Weights of a small transformer language model.
Size: 11 layers, width 768, 8 heads of 96 (4 for keys and values), MLP 2048 SwiGLU, vocabulary 8192, 84M parameters.
Each number is 500 + 25 x the weight over its row's rms, rounded and kept within 0 to 999. Layers, rows and columns count from 0. Numbers have three digits each. The size before them is the row's rms in percent of the matrix's.

# gate: layer 7 MLP gate, 2048x768, rms 0.0228, rows 108-193, columns 336-383
# up: layer 7 MLP up, 2048x768, rms 0.0229, rows 108-193, columns 336-383
# down: layer 7 MLP down (transposed), 2048x768, rms 0.0222, rows 108-192, columns 336-383
gate108 096:507465457437463533535482502474491504448535492436513517481511513439484498512483495530487531453481495465501488482522472478472503501502513485485490
up108 097:533496507516521502508514456500504502491531480470478485498511477505504489476503464487487482506459461496507491488468483463498524565496483523460524
down108 098:479496483501498476525512493499498512483498500470491486546530473501464485490506491524455517545513534449457485454495528503486452489488482501485519
gate109 102:506519505484521504484490508488526544457500527484467472495479506491496550531540512560520490515534482538522537491483480521487518538508490473527502
up109 102:536514505513460492487476509500512490532517495484502504491522489476502456479466520481508495459508505512487470502485503492510479464460502487503472
down109 102:528505525519496511498535491507459490511497500514514476543473491493514497506471470457448529482454473476499514505462526511531502470516544509500485
gate110 095:514465546472506493503553501498490488505482488476490563473467475514533454521530561501506504472489504516503511479469507472559433517525506475506532
up110 102:502482484543517545494450501535500482503485550526460514503496492522511508474515498477482516478507473495535512495545479464499528494507470487526489
down110 100:505507532511489547516478503486448479521514503535486519528462491460485540490519453512512434476486508521511473508515478503517499531511495522499498
gate111 096:509501496511475496497523494477488514492496497505484506495498514482531484469494470501503540492503465521517476548505552507494523510483470507507515
up111 100:496532480532511480544532501503479532473465539496480544496523471469502523503484503476535502510469502482506488502512536476517495534549497514548474
down111 100:486520528539481473478539477458513515511503513524498508522530493495503493547480502486514535514508457505494536463504516496523510525522521506486462
gate112 103:486496423462489473516547517482476512522483500495529509510470489485476503511468503478488482484526519523483504473495478549491495483470503495480495
up112 104:567532537483517492548517500495546453461516513524499479493459479516505485509508501491498484503517466511495437523540480493513468503480495466537500
down112 105:522500527490549502499476499528473481486502484522494500496513466504459487466479489487487450505505518488488504479464518546536441492520547528514477
gate113 098:503491523488517499483498558529506499470485501507493539497499525463511529466502506551484520561473507459522513527532507535534492463506492499499487
up113 099:453510496495529500502531515529509510523452490547538515503550510521525473460479490493476497511479514472478510473449508494525485540499510442528491
down113 100:512507456461472471488485566530491512460473464522501491493532536495521517462487526493496483483497513500484506509471476464512499529518516492503537
gate114 106:537508533521483540477532509493491483488526510454498497501466528473456494488501484507482513477511477480499495483476489503503526430544495461427476
up114 098:490474502507498508502502507463457500496503503478493503487498529475491465563513539506495503532519533485467491485516513478542514508454510472508459
down114 097:530503492509476533520522513517497525533496485453493493481496490512522462476496477510503468552505544500504520532453512525475547511527458501496543
gate115 103:472458492528490485529458502551493462484494515556483470460518492539496486513503482539500523450472462496461493520509458489531508556514481506511477
up115 101:464523544541490496483491512471459481516479483537499475521489507487571487487443458563517499502497494523498523566510549460553477544515489525519480
down115 103:488528520487464489502461521514495521506442502554494522501492516513533465497457525451491518503521551492512459503457481477471451546487511508511478
gate116 101:466464521476555499456483519478486499504518503492516490533509525508496483506489495517532500472494442455516478528496523532494483510535542465497477
up116 103:517527538463490471497502519507537482536477442497502482517476489481529486488528470533475530509523506518486512559505496518444529522499521495500491
down116 102:491523491516489500506507484460531532486513535505528483508546500466514469498480508513494518528526506484537493514509505487528461486522519463485516
gate117 098:482491497486487464512460505483497518521497536562492463496533479489512506474469515534504493510493542526442510508511486505500518478460516520480468
up117 097:521512498517482484516468524518519463525486510506506469529487500534542487511532518493473503488494506536476505521475511506502568556553502502506498
down117 098:545460474487479499460481482522518489466491497475467498474510507469488538473536507503504494502494529511496482481475498485474505454481533505454526
gate118 094:548508472524501474519495548545491498520522465572450514488501475488510541523528516517511511470505522510497545537543521497563508493510470484535552
up118 095:471545425519484531553470504484498461476517525506488502522539510494479461499483502516488546512502489517485489497488515478538513471462455490499512
down118 095:464463472491515499539464474540414541476501481494478511466484460508498500542493489473521489552515523517460480506558441509522496471528509467480524
gate119 099:492542477510481498487504519494466514503522521482482490544481514505482494488510490445457532530525461529503451522479459437481489482447493512466520
up119 102:486527461497543523487495478485501490530489542516505498505511480579515508522470508531491487441495525503470486526470514455502496533444472505498511
down119 099:469525539525522524500526492546507470494475517498473485520516468534513481504544504504509490509518491495423484526497505492456506531507517459485480
gate120 100:504472518488500528494510522503531502506487475501526514474477519524484519525511473513497446518484508543469489491464501534503491484533470465533494
up120 099:515483538505536450524534471490549513496528465546476455456487512492483465488502546517478486454512465484512465506526522468534465506487484535494468
down120 100:574492499514471561491484530476484495485492496506476563496513507515503511464494483471521504490519522459523531516461548508515572489476506482497504
gate121 101:505487506515489467471531511511487505499513473503474520530515519490540518503503484503500558542519484479528495487511517552509514517512473533470545
up121 098:476463503569503478468496521463513479503494530498478453468488538502557497496557513507506494467537525523508513461490541455535480487513492546491507
down121 100:499479477470460502517517469446481503489496535457479518530459504485454497429538495450487522479487486531441541556499521516504510516509502506479477
gate122 097:501516484470526531484496466512483505501519556505508509537484507477577487499502482537505524503516490521504534534478547530524532469500490470505481
up122 096:526528529491515486503505473511494484475526518481530503472490497494484483519514529523519450527528522472527538500499485553521481505460504499560478
down122 097:553507491548493470496489484506516515513517458520483465479475505497541519512508523447503496515511523493492476519491475457465512491526458489531521
gate123 103:484488523517480504483519491477507504529487482516524517492476555466511535505478534526493484492485538501498470558522483491523482478498452527501504
up123 101:509525497511487498507525496515508453471472451493496514507468543464465505483483485510518528492500559531548497530464503524497487535480506488525509
down123 102:511464521517518523507520517494525507511480527525477492529488448462480474489476527465532478541511462542489520502497469506511514523509505500508475
gate124 100:561548497497466566499469509515474508481484509521520489516496517544503519508481501493506479475510505517502480467511529539472457486497467480489471
up124 100:509459587482460529524449566469486459536468500477493522480521545503518532497526506495492509474519459472505517472527476522494506483509491557506522
down124 099:532479518494477448524510506500495507542474526531506517523504456506468508488513503493445536536545491492494513523518508467507472484538465556486472
gate125 103:480508501501492515523533535510464492516508515499436468485545523531544519497512475462482481496475470513526534532510451482470504500448495464488536
up125 105:507504509511524498522468505463522478485489501503522485543534519509503424481499529524521499503514515507484490513510461494528509511548460534558450
down125 103:488507507473498559491479520470473500452506494485505524467508516469481543554490506497527504528534523559532487524512512479482497491480485494496515
gate126 103:541523499499494495489479488502509481463541481484507495519485500538502526520462490529467504496474484502498511517510495499523477549511515493525526
up126 101:496505527475499513459497546493528520504459487503539543547459521464485481469487540492528509540473494529465530489498541490529495508501539486499512
down126 102:477518507488516456450495546480498475505433474551551510468454507503471528560464492490487516504477503552506473465500520506520481482495519481458493
gate127 102:481467482490492503480506486484513474501470539552497529471542533504529481509473480488499523511484464487475443482515476489492474491498521525492499
up127 101:523453527480534453480528481462489539473498511477527561517497516517511511500512528505534517512494520476476519477489486509485475492473519499499511
down127 099:482483493512505477500493474484523487473485487474520534533501511500504503493542545470496509539514509506519466480520534479504476433510559533506486
gate128 098:517448472518467494502482487529539500517488525489463542529487488488529490492481489506484513496479523526501500490525471529512496501534507511495467
up128 098:537496503464445512520494484497525511490515496430493507487487496542513521492497558538447509503479494508464487478482482508514488486552522477477477
down128 100:509473487455532511545478498435508519505518518498481548495489481505495512474488505472458461471487468491508516483482537507546508523510524503489487
gate129 100:528510506489471495497543516481526565527491494500500493478499506463502511461495512476475487437477492509523489478446501521508512516513448472487511
up129 099:523493502521446487485510553510484481545520526521490484506519539523478506487509501500511534483514453517498509475534520518489513525504467507461416
down129 098:493489497470498505498527547487525529513407487490500525512456478508473491483456506466478478489522507507510467456487504498505522506458526455501532
gate130 094:481491502470489504478453513478502485518502479528504517476485491500501522483528487510554500554504478541481534507510548498544533470533494462526515
up130 094:472549535470464474493472514530535536467510511502533505503505497516507499531537483511492479531475522490477492476501511522496548507518486507507553
down130 095:529510520485513508498491535486519464528528500496495497507525506502460513467481478530515467535506512527520493471536494513510504519502497510456478
gate131 104:484480503504478467482532505489498438477522493465520524515487466517480524509473490483510527473514505488450469451501483522534510512484494453455540
up131 106:506503534518492509452489460526480524473490498509478471536519518500506504470470488485530486482476518516522556505458492531512488513522467504465493
down131 104:466505505525493520529484474504548479484527449509508499496511461507511533549508489503497491512539495452479505452506496583524459516494514476471441
gate132 102:504511504530542492548499499493514503554486503476501531503523512533505488518453571511489468478540521487487509453518468497475490509501463491461502
up132 103:515513462497484532523565553514516543482481519482485514500508517514521533480497487496503554508472497463487487508502535560535464527510554501506499
down132 102:552498495483486495520532494468500507472515535495515499506458520489551544494494499518505509517496493479500468507505503529484501469486532534462517
gate133 097:512525531487542483489513526531495489482534529492470481483477486481518505483472426494452542496522467447502504527504533471487494461537506512468513
up133 100:490469482518488521456500509481506487536499512513446490520455517507511505517474500515496503519464484504502507453491531518483491509514500497514498
down133 101:499509516530517476512489452468518489528544516460486545554535502503538497525498464451530553499512529501494531520486451505517466554465571536507526
gate134 101:473481483534469514504515511549478475480504501529556477469509532470542537493471501504505495471529463560438505486517502480516490440484483460485506
up134 103:476517507495510491491522470502546482539503511449516447481490479493481505471507497488476473467443493520521477522470522498469517483465501488526507
down134 104:456553488498494509504524485522513476502503494493477507517487534462499464542503507505487519494484475498497522487444508492460491489457476506524520
gate135 099:484522504536462487487504523511489490469489486466481558499479511458522477488519490497486523460512465497532523492499494485477537522459508473502474
up135 101:490465495486540499491518508455532483511536476493490510519515481536501492534471502518503474539449522494469497507513482510499504495518508487487550
down135 102:500485525528498478491455514490531543515500485508501500447522483520500495529494517500499503545540478503476489483486508448483535469507483483468478
gate136 097:492548484540511518490483499449475514497512507476499504463500490476549491448504481466543521531521515465491515450521528458502488487516534479500494
up136 096:519468487485538460467463531493520483539464473492507505492518460503494484480425498519513476510536516524492526530490520495513534502493532507517532
down136 098:480513506545496526512542527473507501508541481481453518515517489521452472491484462499502509479486478520526506491510459481493491498510471486496525
gate137 100:477509513525519521502510494502462516494532494558470530457526520482491525491495500545503484504477502500478543533527517488508503503473506497517480
up137 102:499449505517483531477509509506466503511513478454471474493504480497514547527491465503519509497557497472486515507511474521504448492489491521525519
down137 102:491455522532529499501473483501545497515508492496474509523525508501544488489452489500492472493474554470511490508486491477502496502475526496495542
gate138 091:478477481501550495483508498540464493515501482490489548521481504512492483500506486519497529508495496512489535512477496524510494495473481510503543
up138 095:444508528495535443490469468534502500537500464521468533511514510493536483516531469488538501474517519484513491515485509513519522495525538506494513
down138 095:497494517515468498512478512502565469549503477499530510494505541472503480454568515512498479490573471494488435461508535472522509474567507454486490
gate139 101:460509475496478498535503472502493469460530467466458494545527502422501536499478498455469524482503564504470482540532476485504514496480509461479507
up139 101:503521482533471525484479509511493518484500499498500495477504511525543472517539535505448509480535477489508498518479514530500533459515465503470536
down139 101:499490494552507506482500490513526512500525524497554506478483501499507462517492479470490512517476483454481468512532513475540468524486469552500524
gate140 100:500502500514533463502517477539537495474505475509530456524484551516499530483466549486474517527522538499530493568513469515513465529475505442505489
up140 099:469486474522511465411453481494477523525522470508463475471522486518524495475509467491481470486495513485514480507504483488500497520511491568478496
down140 100:502458488476540511499453504493491467487483522506483488474523495505510537531482462463515506497426525507551477453492512516515514542508500543459483
gate141 103:487483469468512547492521486497505496527523481519520481558455475500452501502522511475497517506509440481503471487484518517521466486478528467498501
up141 101:487477483496529476498510467482462444481460463514514509520535525519482512442485484505462498491506539454503527536501484449503477503505521465486512
down141 099:516482463548492493471474450455519493461507503524507516518504506511511538504498509510492480491479509500502509475519486545534484543487497482475550
gate142 097:483512544503502503495486533523469489508538489514494444502510495517486489521501472469502495505503500507530477474511483488483495529532519503472470
up142 099:493490460517515561487522484522517496462494467508478527508510545475521564508543477524501533512494497499486484466529547470481532478479468445474452
down142 099:503521497473492508477497492526516473485477513494533483510515473537556493512491490539472550512488504457534438480547470504485508501502552530530503
gate143 101:480499472538489460432546521482519523446488520553479480546531477516544493475471483487493483506498516465542484482479491475512483491480492504479502
up143 101:508504460506506505518529516502493508501482507516514482529509473475492487480462494516503539512546500453498503522496543549492473486507515494494505
down143 101:556506522474511462530482525545475500485512472488505502525527493536472544501481546483498450493518473465501469497510491499498466438483485506517528
gate144 100:474504512487498492495498533482535467483579493487523490534493521520509508494476506521492443477516518522509504511466503479541525493434502512504467
up144 104:481480521484465473505521485492501495508503483465518530524544461493483489485533482498487473481492502501497535472520493475537569489504495497519472
down144 102:436402499501484464507502483495451513535498520523522534476503495520490519518549481508477495497499476492495510504489484485528570477481494497554479
gate145 103:516471522487479544495483486500491508520519524486529465509510524521534473544519540532515549484488462507485521503511480539485477475492471511521502
up145 103:489499483507506498508525508493494501470546531496558498517506511490522519512518455493504498497484479487513510506499528472506515511511532483507487
down145 103:477516542493501530525512508499492509474436483522526497519470517485476500499477529498474502491544524499518475507465501482525482490494474539479509
gate146 102:464521493488567555499468487497485440463495515493505516502487521462498527493479519474474504490466471484516478530496471498478515492483481514511500
up146 101:487483499476476488500510540533503492451493493500506530504482473508524503542498524482507486493498559522475525514505481505524525519496509500519515
down146 100:498490530523530475537516510504504514497483523474468528425460536492441480446518471499507490528488479594469508478542487479497519520462504457517539
gate147 100:492520504523548545446523492516488479485489518522523526535512509520553495547531510490516550503441514483485520539516472493507472548533443521515491
up147 100:536498510569494507479502471514465500459479492499480469529490444480528525485543469488534523543497494530499475479469498458520511497492484456538518
down147 102:502521468510466516438537524493498460498488542552530488441473506510483506542479527452521462511477527514468464515489475443469523448468508500493441
gate148 098:475501495516483492519521508467485544509496527485454537488489521489527496509514538479452491469492545525573486484511499481528505546540533504506501
up148 096:468460511466505496479466462488469504482496472483456489524505502520504479456534455506476553489493538477483538503528529509454528478496550493502514
down148 098:529461535448494495486550525514495527507470467476521489530515497477500483499479479504503505504514475499500484522498546488493506510482480480491519
gate149 100:532485482504491495520470494513511489525467522524464488512511520510488510473464523471465515481538453508496477523498463488446496498550532522507503
up149 094:516507504514531481467486471517503518482474512488509459502503521528515480503489530479462522544526511534510525523514472488487464533532501524513467
down149 090:510492477446497458520442499469486508500518504528540466496490514495462481487486539465540444479484517507480490515471474476471513507484519493499518
gate150 092:526505470494514534471526494522529487551447502491512473500518521482459514501490527455519481514526505474453470479492482539475533516524482451512500
up150 096:483530492475482487513444471475480516503504474569454521491556441505512498507474476527500504475462428491495509505512494548468512472470505460501560
down150 098:507506536468520547469526528497514512533509501476489491446525470498508480475522468471501490494477491462519508516527516511507481520506477513474510
gate151 102:487486578509488466479512479518494441541499538461473525503517521503541488508497513520514518491486501497492491480487495537491503483521487500510522
up151 101:506507494479444521493493523564545496464493502507494528496501467505495541492484484453511508468491529482506526481453504523490508532490476501422523
down151 098:449466519463507498557446487516450533486466538483509516522497532470542501555546508527525509533451533530508457502492522489468462459520501476501540
gate152 096:493509519496528475506528540514545525475519489516499516462516507491501525528445485543471533527535524542458491474509452486525499496501505464517514
up152 097:503470504504469470536496529531514537511468452533463564496444465502519489501511475521454523521496464535472539467471492520447479502521473500524523
down152 099:467454508505491472483511516500529508485462473540449474507499475528480503435482520462493478508461486517497534472511463488557510485475481525485535
gate153 102:476528525438463517494480480507470482506498525456522502493490489479507480459522444539544508529467525517467470495491564516479523524516486479470490
up153 100:447498550501497499471520533539477493494501493484491500522461538488515514484503521570493522477477474410497504549514494515514495481476501495552477
down153 100:516487466519525481500533522471470472493484528496512526459530515496494539476521446497462465484515503520514490528495543468524540484491513517481516
gate154 099:488516557506495524528485521493533531514524492533482509496529470523475492544559504481477534496490470509502486509480497481478486490523530531508440
up154 094:489500476494477498496497498437517519486476500525570493537521462499493541460483527504500527495475475478516496514473536474471483463480505518484514
down154 094:512489500496500505504524477526554466535485471517473495505507467540508469505548502497453532487555463515518509460478444445531531511572496489528458
gate155 104:480489493479492487517525493514524498506522473499484456524503516496571500527466477480520480509507547541481484483545497522469495500489526494492506
up155 102:540494471488456457509541496511492509492512490490583539522497482520503480540469495546492528502480465482493543450502478449520510500482462511520466
down155 103:518519490481519462525536496490469474522533515549524491495517496490503490512520503489494505496484511520495523525526472485503500541491501521573470
gate156 099:494492507527465536511507520470470537499484504486479464506489498497524470497462524505496457493540470470489470489533462503471533494506492486482485
up156 097:498494520467512453474505495481525465477520490541504513503481521535475476520506533523498526480521478430482544543489503500459468506547538530533518
down156 094:538492494469509466515503475516507529490551511504473473455488509562507455508508502502525512489459494465512536495528509467508501490506506511480493
gate157 103:508476524537494512512549490514517502509537487518487484498516480520455489480492483540508483513503515534482483534532531491491507475526452514502449
up157 102:500564527523497502543509501504475498491505476515465522517558518529487544491533498525439528497484550514527560532482518508533428481512512489459492
down157 102:510542510461488517479482527499508509492524452468498524542466502505529473522501494473490445517469494473534527493472497525478508479477508501511489
gate158 103:486541518547501531502535449473486498482545483542505497515517533517531483472450507472505533486526549485513471511520452449472493508467481472495499
up158 105:533511506470510481457535548491498473497525494527518483509470518447469456487539501524535492525530487490514511516484519524515507501459459484506501
down158 102:485502470487487470474529513532497483453516485528484496528448516488453535484479488532478486501493487532476517506512510483534490491505520520534509
gate159 100:510463458513489506525514494468485526496535519455514518484499508490489541481497508514511547520523508524462542473478484502537494462550469444468464
up159 099:454497523489447523505508499510471486516479483508484502491496512493503486481511453442473502483494495462501530509503512524501512522479488488489501
down159 101:464531449497473535488493485559488490493543455477493529504503481486505499488500483517539451486555523514439530497517513494506546519520524442473512
gate160 098:515503480514467550483468490508497535480506444493518534517467510503510479531514510520574511490505494520492478506504510514530500506509450462501542
up160 097:469531488537520498509511483484510520505503506540454513529505553462487515503544539536474502492490464508479500504460519461477497468483532465463498
down160 099:514480535516519525479501498523451445532536553530538491489472533497497509493515474513497473507503501504543561529531508479553468544510482504489513
gate161 102:527481475463519509481486480530482515472545474513499516500528506489504587464518476504498453544475523547524516515517536501536472516502536525460500
up161 101:518480506486518484536485525491556467484471514469564526519502469558498488554513492551438482493515504553514526490459545490457479470513492490516504
down161 103:495490485478457513495509448537490481497497470496476492494473453528506493573515483475499493493514489519517464503493518483511487481471481523485460
gate162 104:577516460482528516493488461502492503511488466505521540481477502489503511475477530500488488494509528491504495510503495478525458507516518461542555
up162 103:521515485532489515488523517509497512502471499510571462488550523552529541524552479527451508509522527545506529489493477532483529500530484502520474
down162 102:445498590517472444481542494466473549502486502520502464525508513508482486464503519520538520506523506456561515542509503474472464505470506512478502
gate163 130:510493491456460491524499483500482500492492493497490480498491544511490475501498546518500489497502462535449462483515476460490511512519509484501536
up163 103:447503504456483503513520500525452478485488512501488498485515502532515498485517436462516486516528468517545507493468474474500488453493466501483477
down163 103:484465520520570502500491489466491524495498502522482497478505497481538492507496467507460501568447543493512485494490529519483504448478524468488476
gate164 105:528497520484559499493554467472469522505522451521463516472471541491507529477503471540489504521470487502470520493466482481463443494486483517497530
up164 103:512479486496497476464518500493497514500501528527511498505504515505468525438513502498495488487510520484467527532506455524554500562494491490451474
down164 104:483482492504469483538488470545481501490529478541524466471538515492487481499496494525526511507528468543458476475507476437538483512510503508547492
gate165 098:486521493452537516477511507529475514510512503494471505471511479475518474508502504479544525513507484502504507515532531511490443505473475492521483
up165 100:479487475499487508476498479546492506540490507484545485516486513542483489497446449464504482477576471459479491526479498515535524499466502450497522
down165 100:517474483483493532501525484454519533504538492499455502458513494495536453531488509531477517486499448501515458440500487480532536514470464511523516
gate166 100:508503506443518533482518492492498467509520477506511528499484468488461460489456471519501534475484475562515464501486478500507510537513495499484507
up166 099:473505504534460492497509494505431450527552495522491528496487519515473478513508505508529459506475471519525507486483537498531523478548520458534501
down166 101:492532481516501448510536482467514512494499519538522479505497503528466500531439533444521498511508516492504523495507486485498533491488518488497474
gate167 107:555521472573492545517509510486508482501517455503522494540471536514462512521470502515532505507490551466512486506534493501498450469521457469445502
up167 105:493522513506516495538528484498485505460487469478505538504541539514473495530482483466489474517479522494496509491514464502537510413502487496520511
down167 104:472501523499484497530505502504496459508482497511501452520496503490526453500506525483512475548529446533545478497510464488477477578537524500513563
gate168 109:525506483493487513527526523483504495461500482533523482505531514525492506488497525475538483511531523458505514480500500459494502493495494486451459
up168 100:451476497536483504494545530545516475513493506494527559490443498488510482514496506501478482562488523533480529500512477517495530500505491469517518
down168 098:525529469513492504501487490520443466505520518540493473510518516516525506467465516484553508484516493454472500495478484438479480485477515516480471
gate169 102:488506464527498496484507515485454477501527479539474471455445505527499537517545504520471513494476450543464474478485464525498491484504512553475488
up169 102:475509505518503477518455491489531539499479480487463494537479508575544469466470518515486471500490549463461481487506477513503533528487479538469539
down169 102:494547515500483504519517494483520496515494504523501483459492506497468508512519509442495556499515526521509464473490494492538512484464490478509486
gate170 100:485480539516515498462497498509443504440475496521496506473497494475507522501529515502476527516520454507482500521532505529497480507462484556553534
up170 100:521458496477554498498513501501459541526475506493530496493472533511478479453449498561539459475508531533546486465486488469443480470496501501486519
down170 102:489510533475496495549505501519495512458497462508470496496497491501491513524511530500502531481511470547503486511514503528491546467465564491512500
gate171 103:449514478498492513526510498525477523550497478510514515501453517498518536542433524526506513488489477523503505491494495506496497498537508517476476
up171 100:536498525535508499481471522505530509457501494515490511505509486473463475503518491534502461497483467448531513530530482492524492541494523468481459
down171 102:531506505515499494507478501475495495488530481533520469488522534499506487530478498522470510494501530500484510523441498504481511479486500537501488
gate172 099:499483495495473517525490490520517497517519469484552527517498523520480505609492517500523522504510503513539532451532535523535520490509503490511504
up172 097:526527560486450504535499521532486478560491503529499526512501483477510429495507471567497513531509516522472497513489541509495500481536496503551527
down172 098:521482525540502498518492498513523519498460504504475459479491507513484492514503533482510464523492484514508468527497505545503510511525499477482522
gate173 097:513523483483516514483537460498460542481513506504454513452526479509493501485523494469466527497447504520519518507491504497508533496511489525504474
up173 098:529499513511571497539473479504504538490494522495487506495511498491532487513472556545511467509495504528495488567524494478554499476517413476508495
down173 099:542500518489502549459509522484501439473522531516506495496484538505503481516492495451509455503522506466513480540472486475500513494512506516490449
gate174 102:508503503516508554519487484535507488521501514516490498497497526487498528512537466471468542519488494495496492454466466484519533472507537473520503
up174 099:511464509496486475501516522463539530500512513549451513521494529494522472504482500475491517456477472504505535488499480480484517458510482513530540
down174 101:501576525435463456517492519463453491467521499527515512486510435507527488499461523542469482482486490507524510505524494477494495499505452493475506
gate175 095:453490494516519501463494492473479486485511502504498484503479522563506477481484540468444499447468457500521485480441504530549501498504478447510520
up175 098:504517481485488509544501553496536505457553486497489530523531515499478505540435511506504516485479505493538515490510519506492516495532482536514498
down175 098:501530562488528550481539485521505534473505509465486571538507487493474486522519471496491495465492533495518497558509479530493486482440503516514484
gate176 093:489534502512460475514495507527520534505481492478487494515511472444502521526508466499447476513455498465471466460512495512520495556554520465473493
up176 092:475496472487457533502505467480467481476446533511515489468526468498504531517508531499481480472500574493542498492501493504493499453513502453488511
down176 095:538473500480503481491473492481491519486507497483473507506495490494504447506533515488493490519533511488480522482475508462521490493515514502511480
gate177 102:530527475499499522512456503488497431508475545512526505555478540501466497479491519504502495509497514504522537488504498478501490539535524493487481
up177 097:455502524471492500549494491512518487505459527544521493553510483490504506462485464481544466538512544530501481505508492520483506546532499505501494
down177 087:463484484542524478509549467503493539540541493489488489450508522520516490520504489505480491474497520486522535501497482497460513498529509501511512
gate178 099:505520438541518505484485529485454571480492500509514484512494532476524526518499532503536481503459508539523510458514520499538455478512488473470540
up178 099:512529479468497522484513537493507486503478493538513486475498524475493520541488531499504525512517528455485511494508504478502500504491508517533515
down178 100:488513506518534495512487505500467552491523501535501568495495477519543465472460535495538462472446532511455486494505496514529516496488488506478506
gate179 103:502503499541529460500525518457494499481502492510450468498487478487498507494524522556537508486495504538517473520485508542523485529479459480528536
up179 099:491509491540495479486495482448523503515475489450487527461473420477503497509525484504523542475441487481472462505481488507501506464505471447483448
down179 100:500519542485499471477525496459512507487530509465483528484470471510522505533487493495531538479519514493558528549472469475528486507468537484490445
gate180 092:499476494505480497492495529512529468489528555567453505464501494520515476488538476465535522500469484515472529499459525493492469484522514482473501
up180 096:504507484455523502475514496538560488481526501517471499489445516546531520462520475491508527495474529541520488501495521506493505486475512481535517
down180 097:500519523483484494509481488522482482494512488530491482506495515513510492514481525505539481488520464511488472503524521536493506480480504489471503
gate181 100:487482533510500540510533454491411508511478511506477523483512503479541526493510496508502490511485477490486473501467528453461521491492471493525530
up181 100:520514518459501486509466501537532529516501509541456517557539479507476458505477520495513460482509510497488526491463497510464438467458533493473478
down181 098:495513453506484496504484534472549498523494479507467472497494498467492487494497489491464508511531531486504520499486517500516477500522465525500509
gate182 103:471512526495534505522472507518513474480479464530521535523484551460528471484467506572503468498469505479449520482519520489485479467469505488521529
up182 105:523461521522523449486486472481529528528463476502483450520494500528509523502516511550532486493512504500523476514538492469492547509452491527510481
down182 106:503507486536500473475488504542489515460498479495498495498545485478465534528484503484487472483486468501462478493524543503487518519472488522469477
gate183 100:514537469480529533482498497467467497515523502505471526484479505530470500519475494534499515488482502495499466514525512455526491493473504524483487
up183 099:497468509500498517479508469499517519516491470549494485488524495492515524504489532485493487488443491490492520471495485489489503494499514481514523
down183 100:480451456493486506517481502476506458489536539530489467515483469538465501529489485507467511484498455513496536498490479471492501511509478470437419
gate184 097:509485478548435530503512509475526467504511485537523513470508523496465524490509541486511523507510476528467506500504457458472487466545462487484494
up184 097:516509536469482498552518511488481531489483467487463507511521542521508497504503490475478545548519457468476544481504496411500502509483510443482509
down184 099:501462479514497499495501543454473518510517511531527527543511525509495469502501472455510509500511497495526476490521457562554517510497493535514499
gate185 098:479515534529490530448510524495481469491487483550473535532497524489518537533502485519493482551473470468466452440493496489502492505512513527504513
up185 099:507491493507503510483468458498474515426492485471481461512533507498525487519475491547489453505496516477517507495512523513529517503520479519475521
down185 099:515500493505480455488497470516523513518504482529499525502476560507461492498514480503513470493506570510484478503525523531503500520514525480524502
gate186 105:505523482477467492501523506494506444521508493484502496485520497491537541518490491486495508500491443469478543484478532518467480453481496480479507
up186 103:529509537495525514514506487503533511482484469452474450561487495490523492481551513528465511536488523472502500495521495491479512476524498523497473
down186 104:496507521460533499488521468466502529501526472511462512504474506455499545517544507499486529495501478490497507468496484476483454494480543479491500
gate187 103:513483494532480486521533459516497503477486470502515481513478517466504516482512519506461521484520505505491526468564527522505514516462528493479518
up187 099:509518445524520508512519511482459453496535463537521475496499570491500509548495478458539521538520484486516497496513510510479484485481512493510488
down187 099:516499514486507491481514467481537494521508487536485526509524524483523517517469452515507530488463522519489530507534490503506460458478486481449477
gate188 105:507554476494527458502494460537535455505484516556450489551509537476502502502445512523510510503492523496497535540505455471513479488498542446448530
up188 103:497488501488500487472484486501572497513505529541513534524487500498490492519520536508509492494492496492476507514453487536500508506468522500492498
down188 103:472485484483530461476455502492514480467544528481536462506482501524476521483507470492547487462516504497507521492489495451466465534492497538527501
gate189 101:512515509507457464495520467531475519515490522509504507455520482467522530470557492525494518472520479521485499504508500502515530476518522466445519
up189 099:502526520522530535520458487489512515457529547540519475493445459505498517478490506499501515509501557498508492509520507461504484515531511502495484
down189 101:522492498516446520489503464517465459478501503512497528499484506476514490484520490487518484502518439492485466530492506509470520504517483461486484
gate190 103:456497519501519510448515485503521523451489486548499480545486497514482508489465502475488499526509521457498466473542416489464483487470511485531564
up190 102:477464495466478485523493526506480512433520467497517505495452552461495487519538512527553512494499471493468567567510500495476464501485491492532536
down190 104:522528471521437461524515486528478498466494497437488528520502501507473466477497501518507496528478488509510452493527505469484511530513494513534560
gate191 100:511502493504502492517493554497524514528493519553484483497453530487523487514474527528517509454459521538454455530502472472511495487462493482498534
up191 103:509481492500527495513500541515488538475478534507515483501567536532505509514546446477432509494482443544482550508449489497551520493470524535513508
down191 103:514482515529513506480517507491524481514498486500536538512475503503499499495538523502480506514551517455482580519506534494494500494486461526507500
gate192 100:513497478519523502477519508472447456548492493483554495522516530490518487484483489495515488497489482465489461519513524521539481521528488468465515
up192 100:499471493510472496508489522523500516469508504490501460486471526501502506523470492484534511513511508536505469513458445481542531503502505516500492
down192 102:530500452521523513487478475524553543544516476506497457503479490488481514478488470522535512462509483519501517481476511413498519517509500494473514
gate193 100:487503508448489531523546483467478497548523468526516498487479512498509476496531491529467492491505443497526537488532488504471495500519509508513519
up193 097:510497488523475508518497515506475528490523485429501560488484474500516504503518470500521462516464495497510500461518554488560463502525510452496465